config = dict(
    num_hidden_layers=9,
    hidden_size=96,
    num_key_value_heads=3,
    norm_eps=1e-05,
    rope_theta=4560.0,
    rope_fraction=0.25,
    attn_scale=0.177,
    tie_word_embeddings=False,
    init_std_qkv=0.0431,
    max_grad_norm=0.5,
    schedule='wsd',
    decay_shape='linear',
    batch_tokens=16384,
    doc_mask=True,
    dataset='wikipedia_en',
)
Each number is 500 + 25 x the weight over its row's rms, rounded and kept within 0 to 999. Layers, rows and columns count from 0. Numbers have three digits each. The size before them is the row's rms in percent of the matrix's.

# layer 3 attention output (transposed), 96x96, rms 0.0819, rows 78-95, columns 0-95
082:529489467487520501514513516556489490502487484527505508502441503483514502551523502525483485530536472475466491493511472487437495494479528483473511501483511511529521501488547486568538477470483460529493557526497489502490483440474504521487488508478454507519491512498502510528505479544519492479
098:528548520526465519546490471500510522475494457502515523482523528477480470509490491554493513493463509538463492490475487562478493512525468484461545475478483495463506528521489506463479505488502483490491524507457489502512528540467542479528508530503501493514465537449519537504521512485496481495
087:461494520503492491503486493493464511459512542502479519530462472507514503482523508493486505502488538464485477482498537445496507521495542504485520543498495572483503505510496524505513511487475458529481526500482548540496492500515489442496514500465470494486533509533459449482497536484562510480
097:502504510519502479537534478521463500487562459500487517484490484473493491477509476516485511506471482443476517521498504519507524537544479504456488477501531462540504538511505530484484499490509462509499518489513532493572496541502524478518503452473503460453476504466493540500495474496542501508
102:480523490483505473503482483466546516480478476487480542528510487519458521477477515506501482472532509528502546487510546512486516498523518500479462493524536520468514548538497483456511479495464519501491504505488450521476506555499519508551488483491521468519517517497500567471504526477462463480
104:470482531528493535472439509480482499489534520518544496510514511458499532481467555463539482472534531521523519470501505485507487525505477488524450462524463470475476495483520472502529519511489479507560491483496495497513504476520504532510472501484493504519462486511565511504480515537475505503
088:546488505526514503532504529514510510502516490479492504498467519479495492498559497502477514534517529517498473511462449531537503520517520555513535484483505460492495498508510503515493519497495512495465480520453508446472499505480508498429449539514524524479532441479536470496483495458504507519
097:487487466457492492532552498459510493504519501460499472489530519512474479495478518535491488521455488476502485523552549464489503501533483445461447548474486499510519523498513484506493516505501556510496489479519538505471528525520490493515513463541480515507537518471512527504510468516495470525
094:521520525518520491495490530494506520520468463513444481501460443499490486543484499557526516521485498526486455523462499490477501510497473535525502490518509520482524490494541451521530434484461525468480465511472508522458502506501492486518460517512521504518525493496481540505543521529499489508
099:473503473504478508474483451500510511446534500510510464512493469541514457490520507485496526506500463512512475549531499494469502471499495492499435500517495475463515516553490500489482487508507464519536493469460506536486503483468522533531508514495496519534528526491448546536539516517537485515
105:504476495495504478505521480498505530484498447508469537497546465532474482512441510495531514483482467506529495500509546508485534530506453450497477477495513448492527540509458484508530491484511527491520512498532492486485504510497522519569519476518496489516506531491511520534527508466485439472
108:479520499503501480527471495522496484491487552531528495526427526494525515458519490503465476513501503496505494519479440497481478503488519505531544542477489553536490442490544536516469503468450492526482514509471486480531515480483483459493522536491545505480516477513507500486492502510512515483
105:512509501511495536475480534487520508535428480508482472504485491512523496546497464547511524502520459533470464469522514522462476483447468490536550498494491494505512488540508503524531464481491491507496516498476524525459498479504505484527498484499514470548490542498456458482539512492517502508
096:473487524502510499476471529487483497522469491524529492491520494508523476505497521507510478502505513509559554511501440566506473458515478509535460448525494513496507511510510508472496486494518460462457488543459522500542478483533512465489477547502496483491482465484539476475510519511534503504
090:507489531492508484500499545532483504556491472499456527458553509511467499489499537484534537491517503531516479494473531502502496505473459554499472460513482502463470510452483498534520495513507506466502469486510457498498491524475467518476472493541495492520488515503488551489476460552518488481
096:496511509448470504432480540509486504494447527503530494513505457509509496508518529491490505511514513466498504468513476483522486484508520531533478579539476487484481502509515459508526486553471465504534505481535500500506541476538498526477493513495482472489491500503470500553492506541485469484
088:506497495542485482503525476518536455499488529520523496503535501533524491511499447430520494470478511519517468522522524539552503457456504434464521538470501482486523485485487516479497490513557515519521478484505481511482475513492476497507524515493506523475473505505513485494545504463487527471
089:518475485500501528498512476500478454539480501508487475508484495484518525505493458473511498484479518515521488511508513505532510500496542500453498560502512520551450470479545508541486503508507529508484495475491482482561451520532491491516474478447522485430494500508492498466538495548484495505
# layer 3 attention value, 96x96, rms 0.0864, rows 79-95, columns 0-95
090:484475499521493456532484553481474475518492580508531544500503474489489479510469514513487501515555479434521542503504478506554512522513477495510494495483492498474478467501537477503485511512524526475511507529512505462487497523470449515529528496545462497534530495524481515511479499500504511506
091:497499509508524512472501458519505495535487513504503468503500528490466510506473531456510476446514546566477473505493507484500503481510494522501493519535480462487546469469503511533474509510512524481471442530506483512481490440499469508504524460515475549501474500520519529522481500555509466524
094:546491494494462534536532539463485492508517525527533473458479485481529502508448493508462507511536518479455491479465499491497531507470497464494544480531508503502506517484510444473476535485503477499535468478534504526522530466515467535498510529469466526481474499506484488526496533521471485511
088:487510480468504492471547537506518475496492535506486496450519465557460509464510480487454508474541490511508529481501485526530515511500492511474481511499500533504499506521497480540481512508514479459532517474468486515503460510519511528581519497531485475528504495452511528509517520510525452467
094:513536483512462475476483512548470456459505467466485495509501518474530473526509455509476503480492475493516476501501497525544464496471507542529486466532473574536504518508499508485510482536518501502536522494484488483487500497528501500520499432548492475502480489533533491492525507461484514481
085:501504483482456492530515495504513516526488511460517550510493534469498511502467545499489506497494474471504499479544524512455508478469538500544498492456530481474487503497474567470534495480480529475534491518530505497460461456464481502454511485481513481524489510465484477492467492509475544508
092:483529516487544509460538546486488511500494485487453478489500504535491525484508531499539493484481512482465485487481492506502515493537470442519496485531523487523529522499506493585500519495511438486440482493523481484539502492475512512492479524527530483555501526480499464497482516495528514504
089:493480494515507450483499501482513517514504470502464502506511510483458458495554497459462519510489495465462506507523479527481523469529533545545479526479532465473508459528486515490493497529514452520523521535431510535484521489495506516494525510489487481455526523475508509492461468507525517518
094:467486507486497517448521530466491523543486499524481447457537525530503499501545448486493459483508525449459508505509486502525489530510478500511511548468456528507519530500516468479517511524498506504501472518530528493491498530537519533492497442531516495482501488515492469500493501558485503479
086:467502461500531514466480482467517464407469497518536500477507525509497528482526495471485516510505493501458512502516515486503472536520531482478513452491461514517485495535479499484468510510515454524504519507492510516540522552482518521527498526528492467526512490481466509468485550526502476481
095:473505542482491455513510461532497468547525507470485505509489491477519472523506515537529444467493493492508482559529528497535476504519505488499491542517507491473497459467510481468463505515474507465519477495494557509464449485482486468512566505481491503510483495508518487533515471504473512510
098:480477506500535489486443515485478492500488478485484531503536489500478467478541479457511533529443508516509515516522474519511493501566528523519526544480521480475528459483539528483486475512504527522461500538460498508470512502481447494523468494512495495452499508488471522517498462528521490520
095:537524497476462527570508510527511506492483532481495501507480525465505437530523488485467492495495494484514481498541519525514539450481435466491490489455505500525543497475497463468503484510518476549513519498518486488470552511463468490511497472486509521488487491509518510514496498518528460479
097:511549467523479470495480482502505462480516488534498496489500475449468502503503464489476513545492516466490529507482528496472545530492540489484502475477533486523483514510488528477501505494462535505458568514465482476492499534526529520503498543522516473499528512536530475466512504450520530526
092:485483507568460568476505474502468538465493467489495466494523480500488495516498466491489474470481519530537478508465516516497501511540514497492500521476509516535535502526513504501467512515482520498447528470480486528497504501511514517526496474474498504502545513540486535428468493488493552495
092:505520486501524516512470485499536543504498535507496538477525492508477491473528523507514497482523486517531533513496479491518425557490477484466486496533483480541454522513471505462514520465537470545502502478542531456522486522478525511513494533481535479521453492495480503491544487526501491494
086:534526499492544474518500490473531516492515490506457473480513510510504518522476488505508524552543513492499500443437490514536492542491490505488495518512514484558504535467499504498477511504514469556535520456455528519481491497453520497509525519458477519461456512511476491496511476485475490508
# layer 3 MLP up, 256x96, rms 0.103, rows 0-54, columns 0-95
094:435496500512473515504521528492540518497496518473472495528475482492521513487511497504492536507450482509495443472491518516516462476453501507507511529538482521516531524468535461519569458506544507506504497544495503464505527515488477485484517464504538506485477483536536483478524541513506510487
131:499489474513483487488521516507491534494527530513494468503451470513482491468505505483491518476493542479504512533490484464512485520516552516507440537512506497493483516492461483466532486489490500500580530536477449497523461538555509499484488462488516491465467509536504499490494531539504528486
120:487458472490529496488471504500513483506511499473494512513505499471527481456462504471524517541513538478473556543460500474502492504492484498543499495487504513552486520483491509531500473506522523513494495514489493488472517495550472493513473455482528506589496531492467471518529535521528528468
010:475468470486467475493488490473481486467471462492468465481485463474470485472469479492470478466489482480488465477481471474479487480490462474488472467467473469484477483475473466480471473468481477478473479485478469488476464471481476473495477466457488479466469491475471472479491487474491493461
145:491476484437528554478478492538497484503501513498537457483490488485544487509533530520484497506533490456525515538505465508480478481516503447530477498468446549508468522515498497516502477488497530534487458527502504471503473475504514545501500502485486513525511494532478521506522527483549535480
004:492477467531484498444440482496502494518463466500449478498477488484508510477495485482458481474476481510460496465488473517450499486467460447461477484508472457497479513484438457475475509474497471476454503496499502518501475515452487514523501485508494488492462493481507490467494484493499489478
006:507530526477535474461476503525496483527447522493523510517494525515507511503536491478529478515492497525492526471502528543530520519488530506503559521520521471460514471562522492522523532519482495494514472456488501478489512512491499505471516537532477505537540463506511528506458476487467460541
110:459466450504526524475503546528502479512515477471491481510539509508503513513502545522475489479502486509505543508532482489495494485496476501503462453503503484536513545482481504525485464474558470493502471527505487542442461529503501522503516553437509476482499494504449491488528517500497498506
154:512536455520495484534499520532490529474493466497557498514464502506495497497467521553524506488468482489543476542460461495541480508506493488537474509489518500493487491466573490534521471510511469502492487499492444488482492513500508489462540498503537475473480530521486530473517536524499497477
125:489475469499483513536495494492491484463510493473483475498506501507496496485490526528525509506474482437519499507542471467547466518512483495549516477484479520448467520478537512497560520499546464475517503507481539523527519460505505500467475474512513504504518512530517514463501501504564508444
007:477487482462458479468479469498467479498432497476495485475477477471479467473483465471499473462483482465471469472472484483483492472445490507484483466473478470474476468483484486481463494498487461474475489461465488492477490490476484465473476486481475491484466480468477481468488494478491473486
078:543489526460514513489490497500491516513496430534472493493501507521551534511475527532501479486515490483538519503487502504515541524515441538512503489515504500496512500521502464492502461461530496492475575506513506522474481492530521501545470498432475504461473508463503508510488485496513531476
099:515501497472494529478508509521508538516487522548483513494526500530529477534489517453477485530498553521481506491520460462501469492486464509515510515478505467515473541478492538493475487518507486532474525529491485515502480474529471490498448460495499513509458482484529519458542551528554522473
135:487487479542487524507494463471501528483481502517538522499493484481498496479497461492469474520549561540482561471496477462505459507529513475494492520542515525536452495493505547517508486484485519519518478489478515493454498513493503497529508517490491481490528534556479475439494531490481506505
120:485460446472516499543500490479467534469536510493519465482545484464529500526507503513502502479501478486472496476512465490495478518495489498535477503486527496522495519459479497481540518469486488496512501542477550542496496500573440463465512500500524462541475525504529499504487494504527506476
108:473438490473482493520493488513524534460465482467518477484492529440492508504514524552500519482523491529531484488514473470530508508525481478510480490527462523524489502501499477501470493492540515517520512522499470492517535465519469505457499510495548520514497524490535462536526501528559537528
113:471478477485500484481501539504574500513489490514457517518498514488502496509504488555509514479486513506516497481478532494472472544518485465504486541507490524524487488471516486472442473477463482500468510523509511462479511517523503471559499508503478487522436504503518503505518519525521568456
004:477537509542499513501503516524503497539483507512498521524520474499525514504528522493516508528548509523490514531513520507507531522523502544502513524532507529509564523542532500513506512492502501514594525488525511506509498511475538480476543519501500556507523489531524517514552510529548507529
008:468472472498454480500497479481492482480485469503478472480490457473482471482459496485466500476501493482490465493488454453473477470482459486481451461476470488506480488469474483477479470469507505470479490508492474497475471479485490482502477461469501483448448511480478452469528509490499506453
127:493474477483484523526536502463452470505499521543506457514529501442519504524454525484507522470485521514514543483532477485519467486526457550517460491507521546479522518494484485482470466498543497486520488519491509553506495483499490530448472524520488501506489508485483487512490507520488545467
128:515495492514508521522549499500522490455492505482482526510499467479487504475512479488457511458518513478528478512499492475490484496505528559569494521503499517491492455469514510503517496430509519547534502503471468492486502532480519493537459461462532504518487509549516491481527526496543479469
005:501501479485461499484482470476480496488458474498466481488498483480486473462458485495461480495483483472483480467483473454454473488460459477471473467475484467504487475456472496477471477486508511467467510507507494526504486496476469486518488471452508488469438525487489444489531513495488501462
004:481501507470530448472495506523497470511446483504507485517494499506499519504521502493510493529502490529478523446495523542526520535494496496508534517519499464467539479572517477519534512473453501496512464455500459467476497507500480517483520519523467516524524469500503524489456471480455461524
008:475451467502458489509490487478512493490520476520489471481493477483481474501463485505439508461493500490499465494479458469489480464495447479503456471482467484514454496458457484500502472463509487476469491526490494513485480485496494500512475453490505471464455514480479470465515512499513516441
130:480487492505476487506509487533523535489498515498528498484525462478490513520452489527479549483519505526526499494573472492518476484479457462505475495530467513527459504473533532554496484458527527521514475524543477520490530457455465503490519508503478520493534532502496477471510487522513497523
125:484460535526492500542480503484492557468501507538483500540488486461492471511495532538499466516512473528520481492478467467523504528470492483466501511496467506479500518450494545509493500497497499528493489545548494489456473501463519539474479489494522524571493502485502502496503527516549507469
119:534476539501482533520509532473457503482484523521525463499494457535453523514487498525504490545504493482491490482508459492506515449541507492479444500485516513536440503502480487525494481502539520502512494513554472528526509526500474474535490511520538516462495509458484539503490522479520489467
120:449522462513438512506483514520537489491507514498526524477507528494492467535485510533555456506513493535521469478519491484471485472520471495535465483499479501494497502471457571487481498487491523510466523525477500538507515486511505498475499530465499509455476476509546524516511508518548486477
094:469508480516465514519520500526508513524492481530516514509516473467528469496471539499499545501489536538519498482530514495490486555505516456499484509487435511524491503480519521514494487502475518552479502535510484440432471509472506491507513504489454458527486508471454473483508507471489527479
096:497509494488490531512499493482505510542517522551518482484497486463528490506515495489480489524514498519492502506546487477535476519506495508510456514490422512511517516451455555472486482510487562520489489528517509453461456504451516501489494483487509439482468477508502490514498503504526549486
004:512477522485521465504533503541514511520514524523540514490523553519498508532508530512536540527481527520510523477505507541565511521522528508532524520523488528505498510540482518518552525501523517493532500479496497517482527524537517548534491546569505513524520512510504516479494490505465484526
074:537484504510495503477524478528515484500482497536495488490494483526524485511453474541474534483540500518523470455502526521557507459498539496531461488468493474483463462467473508534495490481458482495546507483513519500539468488492505543519472472513495509462532469492505540485481540523485530509
124:480498513499530508525519559486507510478509497543491473482490457506516544517492538576505489488446492488518529521486457514517461490484515498509502465484510524550493542460482480539497447477500494498494520515497495496521465514506465475434480480492510488479482478549491490502514493519493516489
006:502529509471488493443445482491479477511429509468504515499474508498505495473517446478502452477487481482484500479487502505493496485466509502489532495492509425451478469500501492497487513525465464479458476458488527487488510497479494468442493513490477474508521461484491514497469487485464475507
005:491458480487445501499515482478499500477498483495498478487483500504482480477460481511440516459485499483496471496482466470488467449488451469503475473476465466503436496456442487479507482483505490485442505528486517506498514490509506497505465475491501460486471513497480463458501509479473508458
117:463517448472499561539510504506493506507499447540486517489496505517512500517478512508494533499520527470467514535554494479525506479501446474489487526478471543526491447478510529507494490512472482509497486503509481523477509535470466479503550464495527492448498533490500476496510492459494525461
149:482487512520500489525517510509528502479502533468469482486465503478492460520505517526469465521495480467536488538463458473472465504517540455529537493487485474588487524487508526514518465481471489507515484497516469522495462470484480518499492485541546492494526509523523499507519503528531538513
143:490522501522495508489490481483501497472505494525477473507460457510523460484542526504454521511529519489512513508472473461561504507505488498546489530460499517497473554509485505494487509521511495481547489518464498529519534515497542497490479454505532553473486509492523452476528539486548519475
005:512502505457495462443465491512490487504440524475524503496478521509490498484508460468527473476471487489478514471488503515515485469467509503488537494490494449452462467513481484501500523521483471473470476456465519467478514497475505495458486525526467483522516468483477508473452476476462466516
086:515452521489485510458542522508511519477506512474527485527528491469486518492493511522462491486555542491500482516495478510519475512446504513548489521492491495465512476464478501533518461483484523485545531567519483508472512462504482518507463514544505492445505494498507486516493513461545523498
007:529527533503533508488512522539513518526518530520538514526519543526525516520525498520515505517520510522517531517503536532549519533516525534533554538520525501498520514533521530540531521529497512515528507484512538527505529526518523522493518541540502524540547499519515534527493513523514504526
004:491502500475460476489477447490496513513456503487491499471501502460483467495478464478508491488469506486495502461472477467469477468453512496492478444482502492500457466472454504489492508506543499449462492506484489545502500502500470493543482479500511479479422511472506454477528505495484481484
006:499469480512460507485485494457483495480497474491475481482478487495494501461486462499458488471496489483491466497488468471450470459478462455489467474478476470495459484455467497474487481490495479478414490527505503500523483500477483495498477456474510461454470507493488480478499511490486513456
125:435500479499488478509510546518502519487523555477488522501527485495493481502519513536495558532450479482484488516505476505501461519493520479487479473464506488557480512462474510500459446500523523521510498492524508502547513468524493478520533488514507461543471535472487484485505533531508529502
003:498505501487459508470444501462518523473498484493501497504474526523503501476487429516478470456493494484507512512484491495501489458501477513499521485462485453475426506465464471500487499503493465503452480486460540494514521485485508455457473466493479451504524482501465503492478486480526510484
005:478483477511456506492517481482488502493501469513481473503500472486493486476461479536422499477509492485512475488486479449470483487494453486502472475480469457501458491464472502478490474484492505474439509520508510531466493494506480499502480468472514475459470536487495460478537521462508521451
128:491519477491515510493490512508502483509490508513540457496492501474502458487544523507503562536530496510529526510533464491511473491496460483524486494434502547505489487492556542495486495485504508492507452498533554489495491488532520521521470496503499528530491516493465467549474552462526504486
099:538461487522475470497527491505535516483498485505490471534500490499491507468493511554478501470547511470497483491527513463527539514501514499522447487460518504544483456489461499481548479445483488488550522497518516507525489528473496494537513469485545529459503468500508515540489505497528514478
135:506482467476481509520520507463484510479505538481519523462487521505485479532487506493461524486501561495552537509546478485514537495524484515541457458518469478514515473491472481487486488495508529530534509512485534539501521486460481513560498479473479491530471527493497510521462521490474483456
054:510478495535500480582499523479497493517507514534455529484505516485500547510505511513478463503457526473469518543474531474502431488491503487492514498496531506516538517511492483496530499499506526525490511487508486528549442517478501496528497466508525477460495500477492502548475499558493514485
127:437490490503510503513467503521538527465480517509517491518461469468515539515514490521488506483484509529547479528484475495507446477501480500491490524467474541519492533443533497499489488506498491509471499524515472494474465528496535517485488487464547551536516513542503515464464531528519505477
129:484487493504517564543482472502461499485511485522535475480472475547489502465543540500450475499529489497532531510509453456540509503512484464525461502453479530458483510496506539466488486481515478531539507507495503474476518494512510459489473500499480471500478517538479531483528499512504504496
004:498518516569521501458472488499527512537488502488485513519498519506531548517538488503521507539498505537482531498534525546499536520508507478475504521555508516511535536541498489495515539493526477512520498496525488517538486525473507516536538517545492531532518498518544535499514478507539498541
115:511529474518451520550529500501532506513486490562531484505500467512476485483508485542508527499550518520538500486501492481473457500497456477517505500495507482522508528471499511520462492503526495514500437542516532493492519508463478506497503453496481519452464492481501500471514507436539529488
148:501496498490513519542499521495502522485481493560495521467479481495521454536531476527494464488523493497548512496470489471507490512494492457521470527517497490505497507518499572527498482479511500528527538503498464501422519482562474488498503520510498496500498496516501477496512524458456547456
# layer 3 MLP down (transposed), 256x96, rms 0.0739, rows 0-54, columns 0-95
103:555497476488490501495499476505464521493548477526532493467515519485542476462467519504503493489533513497485536504538500505477511530550541506541511474469492502515497481538469545493447509472468478502508489459482483519477498463499534534492474547509496485506483506458462453494506524490518519522
127:555490498538512481544492464504542511522545508490539531496543520495476491530470488518485463513503498507499493494496491511486511504511465486505516471475463514513486473486487499523458487501500519491448465483534554492514529463418450499503538499539497487525523484498503497482513460476512489512
106:482502495516472500498507519519501500570613480476502497497499522480494462466507489482521508492471506492489517497533533501494492492504521506493523461482476526487551522509471508479483486499445472505477473476468525475508497489518508535530530464508524498495538468537489508545479502476486475492
002:492499455464494455494511514476500481495476494500501504458477478522478465488498476490526519519496489483561484478535522504523461456471496494510519491496521498495487487487515512517506511465516559504471535483497532484553507504536484472498462491513440538520473495510507485506509532508453525574
142:518502514465502517489508506464514525518454516521516470532508472452502502474477494546512490519505473451524503450513496504491460535489464524492506432551471471532494522508541482472515486483506449551509530505513498497500498514518541511520483542511491471530494491529463517468488500515494486519
003:516509486521522496518523544487500535503484482533527518476477564520517515500503559530537530517478507493505477515536513498514527518531506526531497518509471552526521533515552507509552501493540501517535494488512516496518533504491539481528501530537489535474528523547503533478504492474518499540
004:514513516487480531537477535507484526475520482480491471515454496503519492498492493516492512451469482463475508523453430478504496496456554495485492521475520544518509479472468520473447490544488490478500487507511521476492449491469505519514474486466528459495468499503508529515463480519523507474
107:510496480498550497451519494538505514504498508512484467498490496522485477525509479511528457493478493468512476487490523482488504513483519529537490518463483479504483528474453492502555570521486520468533463511481487493530546518493558471505445493518526478491521459518516488461508499532462501485
158:455499513493484520520499494505494518503340503518469515472464509528505498506463535497516506488484507505504488495511474503498488491519484493467504538508507477507510514502499520570493503514512504511559499510499498518512504517474479507515508484512529506481537528505476485486474490491490508492
126:515506464505500480479488488459520476513546506524482513451489474534537534484522455513497547511496506513493530491557521508549504533466493488514513492498482524479507513486489430515476500502545548477515485446476478489476477486525479510530512526509468512513517440522480514487496491496502493472
003:475507487520505511500545526503537474522569448512489501512520477497488516496530462479448498532494467529496527520486511477454478509500523525516450519512488467484454498479505489520525467499473493513506502493476524501525529527465507531527516474512505540518543493487507466485490468535557519488
071:455502485554512477501493482497528488506559572474530503510487492489497502476509514482492549489483492483484499503517499469492458473498565498501508492502495497507447522497485554516508493495457483473503441521466483493515511449471502488500538501542500505536503507484510450502487534525508508516
093:525521515483487456524519484518492505510546485452518492552484536498479543521534501503515472462464470475492478507479527543461507477516516466471551550506522494482484516508477469516487502529502494489502508469531493470481502500561502491482502523488486504496475479514492524560499479508448468513
150:532493488448461509506521508507519499509451524528475482493498527511525491519496492519520504492507514502487499494541561464525530499538495516499485596482455520471514502477492452497495484481518499465529519506526522497525544487481505487495496486472489505513469456443509472496461502485534498485
116:483510448456517511486513479496492508522576507445466489516552530493466496484518456518483523477517467518498466468512535511508490455504494500480501533518530505501548520535490486487542496503532522478548500488478491473461499491499468482494535533476513502495508462484498529494483485488492538522
109:514534523508479480461444483486508507509576544522484496484493494523479542483492466497528509518482509533500506454483505487447491489512478522465535493499499495456551492554497503471492523529485484546525504478509527459491519517477503502501511482487487463456517490520519516543477508503475482525
111:522521494544470478524486448504491500515565495501511509528536467527494485506455485460491487447505517536483507515529479471480498515515492534530532491486522498473494496528525466538530527512488506505470466493466500525519452492481519549485529504502489517487544441516513502458469491484500482494
003:474492473494547468556529557478522544474534483538497508475493527526478512488488482494475510542485507458502514545459497492522496477493507502501505548486513524504514515461492521541510478513487521490459554499495517521544511506512507498517486531513466479529502545505483494520513525516513526559
003:498477457519546498508565485478520505485486499503473518497529517532447522459484528486484501541498497474491498521512547519515501513523454505503506485499509480480499518478531505509528498492462527515500524474476493507515559521522494484469514499527434544544522515464476493501538516493532523544
120:501489517482493509476512531505488482472566519509443508475499521518487490511482486471490508524512483506487484493505518513473497533481537489472506528521480472550492501499495506539504463519451526539546461478529439527516523500528533510495507451521497535477460504543489488500482446482496526482
120:503511495523501505520445525491476513494595514518533541470545494512481518519440483482492466511491524521476508495491507524527514477514467486487508428474514513499506532526474482496490513494484454519483455499537480524520478520481476493474557522508500490489512471509512497493473477498518482507
003:476468461514530477471521467466505493485488469492468500480511515505463505487486495491498489523509490476471497503504522487491508488496469507454482527490465460469475514452546483482525489462485469488517498473476463506520531486536502446469499479525452518491525504465429464461531494467515485515
004:533538493493513534535505532483491539466499510477511487510459510523508486500492498505517524454464506460509493546488453504540500487471536514512507524489547567531505486467470525511462527550525518477491514516507538498493464478499519510506482514482502464495480527527537562523483502507521507502
003:521499484510532500497531482474502507524461484499489518510509516488488489449468541489508511542474493506513493502527520531500517520564452516492492468526466489496525509534528518484513483490485504542538481435474512475482554577483516501493521530517466540521511470495513499473487510497479485531
119:499512450520529473486488448494515551493547493478477495497520509545526503483525491495508480503511507538478489471474466465431506508462557510467524514515513476512573475477468493523530517491493555480500501526493532475496537479479492499475458498500501518502505525499503505527492506481484509514
123:544522484471505494497510516518512504480416494490468526490485502557518519476468497528526526463474532493485460496498550519507521513523509481504500575469524473472495524530486492506502471531539480496493511477489501481528513492514483467489495482515514514436494525505512512477497474493451518523
156:488530435502498496486483487519541484535471455490499478504510528467530504467501486484500515462510535495534506512512518517525466507447473491546542507523489509475550492483541515473512505488496478515500510502449493492460487478488529511485494500488488494504534516563505465487510500509473528571
105:499474483504536466505516474544476507467538497526510523520466523514507514480486427503501458469498517479511511506496509483465512503456548518503504465485506471535520468515464468530528510544521510461519506466496485498521524517481519507497463495525539457493503493533497523512439505531482501538
081:542501535488491505495494486508516533449485510512468528485545496553513512481506471490522508467512514462489487499467507515493535502466511495474499498511548491456499475526488499559524513530522445451493495480512484530531526500500496501498512445512514521470533502488520505461476452505537452502
081:478504492532529477525519484520523491487541483449487495500527511525505509453469485496498518445502523461482518502500497518497509507530517498504508487524502508474483493498507483520484482518516431462487501464470467568549559481507479490497500549511523543492514549507512488491499489515449466510
003:515517507504479534464495494496464504481471489464495496537469460499462488486481515468487492430477470508479476503507482504498488529490498506518452420509538514506480486513486499493450493517514499499488475484467501463470483487455498503471483469482494502470480477502547544475461459486535493476
071:483493496511486501504453544503506532507521509495478489522499501477483531498529510474483469523473483468460497549520476502456511555474478486474529465547515499522521550508511497471504490482558529496484512532513486490452494525532478443496497537497493470537479526527505509492537451496495517496
134:478511485494456498516503494511470480511417511470528514508540529502514506486488500474485538542536553521493530517482499454490490502532474498507445427442456507488480528502509501459494527526512509493479506525501487506486515493506521545517514501496493509477493465515498507498527516488504541525
003:468494529499504505545468529532525534540528489532504485509521507484555523519514506532489519522510492550481521481489474481489503505496537501485498571528496501504529489498523511477516485516475478523536506539527463483520512530487512508559500504483570456496496477482474477520470481542492490493
003:509507537512508476486487473520499489529447522503502531512520522465499517512490545489509493516504486558492471465550518515499517541542484484497488443571481464489524509541543519472494486477511504529528460484491445477469524553500497498491529515515507504471515475506510502493505505504479472514
105:504507492470546457456495525520484476515560515493512498539473468517481502520519509514511524530491522457470482492437510518492510478482513559516491522536493509506554488513488538535492488542520490458455524510475518478482502485509469495467494490520450467522514510459502472489491519512501488499
146:504497495472532496481472520489492530476539521515541529494471473492474507517503466493554564489516523498509509492531485434527510495503489527498490457508540488465451528446498491528472547522512515525452523482485486508513527517488507487540505489475519535501475464473472482484484496505499513466
145:511498511526497496506461452515459493470500515486518514526464515422503484462492513473487506554494480500476489530539490504441533516532504535571467507497538509537488464478499503517523522511470487515502491477500489501510524465481519493504482478522520471535513492490476518542496474531527488486
003:477494537515462510492453518513496505516488465490503490500481450464516503501515505515487489470481452519484494467478457472466499526472535464510450465516483498489513490511511499477465470519490469517515468512501467458459477529452489508511485497493541467474466453485518523493452462507509482465
088:498550520478516472488485460491478488545613481508486509498492512491529479535491526499472495527454499494482530513497525487506489495512483484455504469504506526510498541537523500448479527493517491525443452475506499503517468514532510472504522488509487493514481511492507519500523478527497469482
003:484512525477495513529458511501493527516503469475482465509475483464524491513486477496496511491466455502487496481483441483489482505470543482472457509514498512496508454459498521470476490524473458518509480512493477447492494523476493497529480496454535441486461463493502505510436470522506472476
003:473490469536474525470524482503519457504514468491481515506521486502452516474508514487452492488540469501449508498491504492462504509512489509497467507509443455473478491499516467472510472468468461500527473454479488492477511506471517491473499470520488552496533482468491479449504463485548499477
004:511479524502521471500490489503510509545481534526506505492530533505544510523524557522526487536520521542512500483575538528506528522557455495487533508544481486497517531531538483500543520479515511538524504515509461500506544498531514508513509532520523534495525510509493488508537507495482504522
127:480460512530466499517484470524507507496583492494469538496518462526477437475467436513490507482502530462512481484505493495500511518544519512519481463479501525510519495506486524460488507518505491481501510475530498526574517469498502516458513498476512500512493531489504501519531507501458528470
003:473465511472479474513445495518496495530462472507493511489512489444535504525515501517509481534472462519518496443491495484472491508500529454494500499543452478476542475520544482482482489471487482518512476494506454473490489537486489508536499521513522467462478460469478485511466496514449493508
003:466465467487521464519515464439497511499431496500477493467503523491481511456481523470497492496476509473496465476524495501529479493500473509482505500514489488481483483469531496472502525454489508503537479466489465453519515494524500434501507474477494483492522445499440465497497474502474472500
133:503518497518524497488544491504520490486346533515494498509546527488518512487475534493484530504478487453507494475540474506499491511511489496488499485546498548483506526509540489492501509495492462494496512482500494511510525502503516508528472504497498472495523494477467479505500491508517477472
103:492544519488504529467460488505504502542574508499493485483510482510521483519507506460499487503454503533498481521460493545489445498490500482467531504561483479471504540500515513512494528513533516509472489521502485478447523470517516487472499507520433493552490536505501478478505482504484500522
121:484522491506484492486514494490476466531554528490466490495529531551488494521487500476498493518452497488478513536486502564503505500475479498473513486551469490488515461476478479482530477548555512482540448530521516497475528508501493488554453514480495514509477513508513503530466508479485466519
050:484522503472512525484478457520507512471531479494515464532455495508462482494514497491501543491538510520557500453523507501522550532535498511509461485482479511451486509539509518493484520510491449505508490495510525497417526487507513479480485534488483535551483504513506491466500490466501521527
128:503539495491496529514494518488465520525343499524497511498507470521507485500487530512516485512491517494490518513488484466501522521492493497505475558478508513469468506520493504474486499527490502482506491490505520518532477532504475490481502510547503503467512524482497480543496502511468508488
118:507458537501461455466506478507503498503494525492459515506473512462526466514511500525485524568484525499483503446505523517456492512473530514532563476521509558511512481461502504477517525497456493523527500443494520471517483488497501533516489518501475469512539494514502517500482465490496525496
003:504519481500523513544505547496491519505524498542527531495484544537529524492516555528532515498473502489518493515492505512511521509527523521544517507493468560518523536522524498529529524491538509512499511528525536509522512475496544492516489545523517519474530547557505539486512503471512518535
098:522489531498484474508465515519506502494535500458440492517479534516450529471477523469533514488505539476460490491518520507456541490500550517473525516523516476488572505515542517529499532524484496514508510502484520506522504494476499520495466471513483474475500463499467517516495470501486438488
147:500477511515489536506507490474550521497422525495496514509505508520484502474476479537482504533513502493469493460526513505444503500508525535475522582512500482551518479509503461524505518456457491500498503486513518470506493497477540493505479509493522508495459509481506479454475515530514501553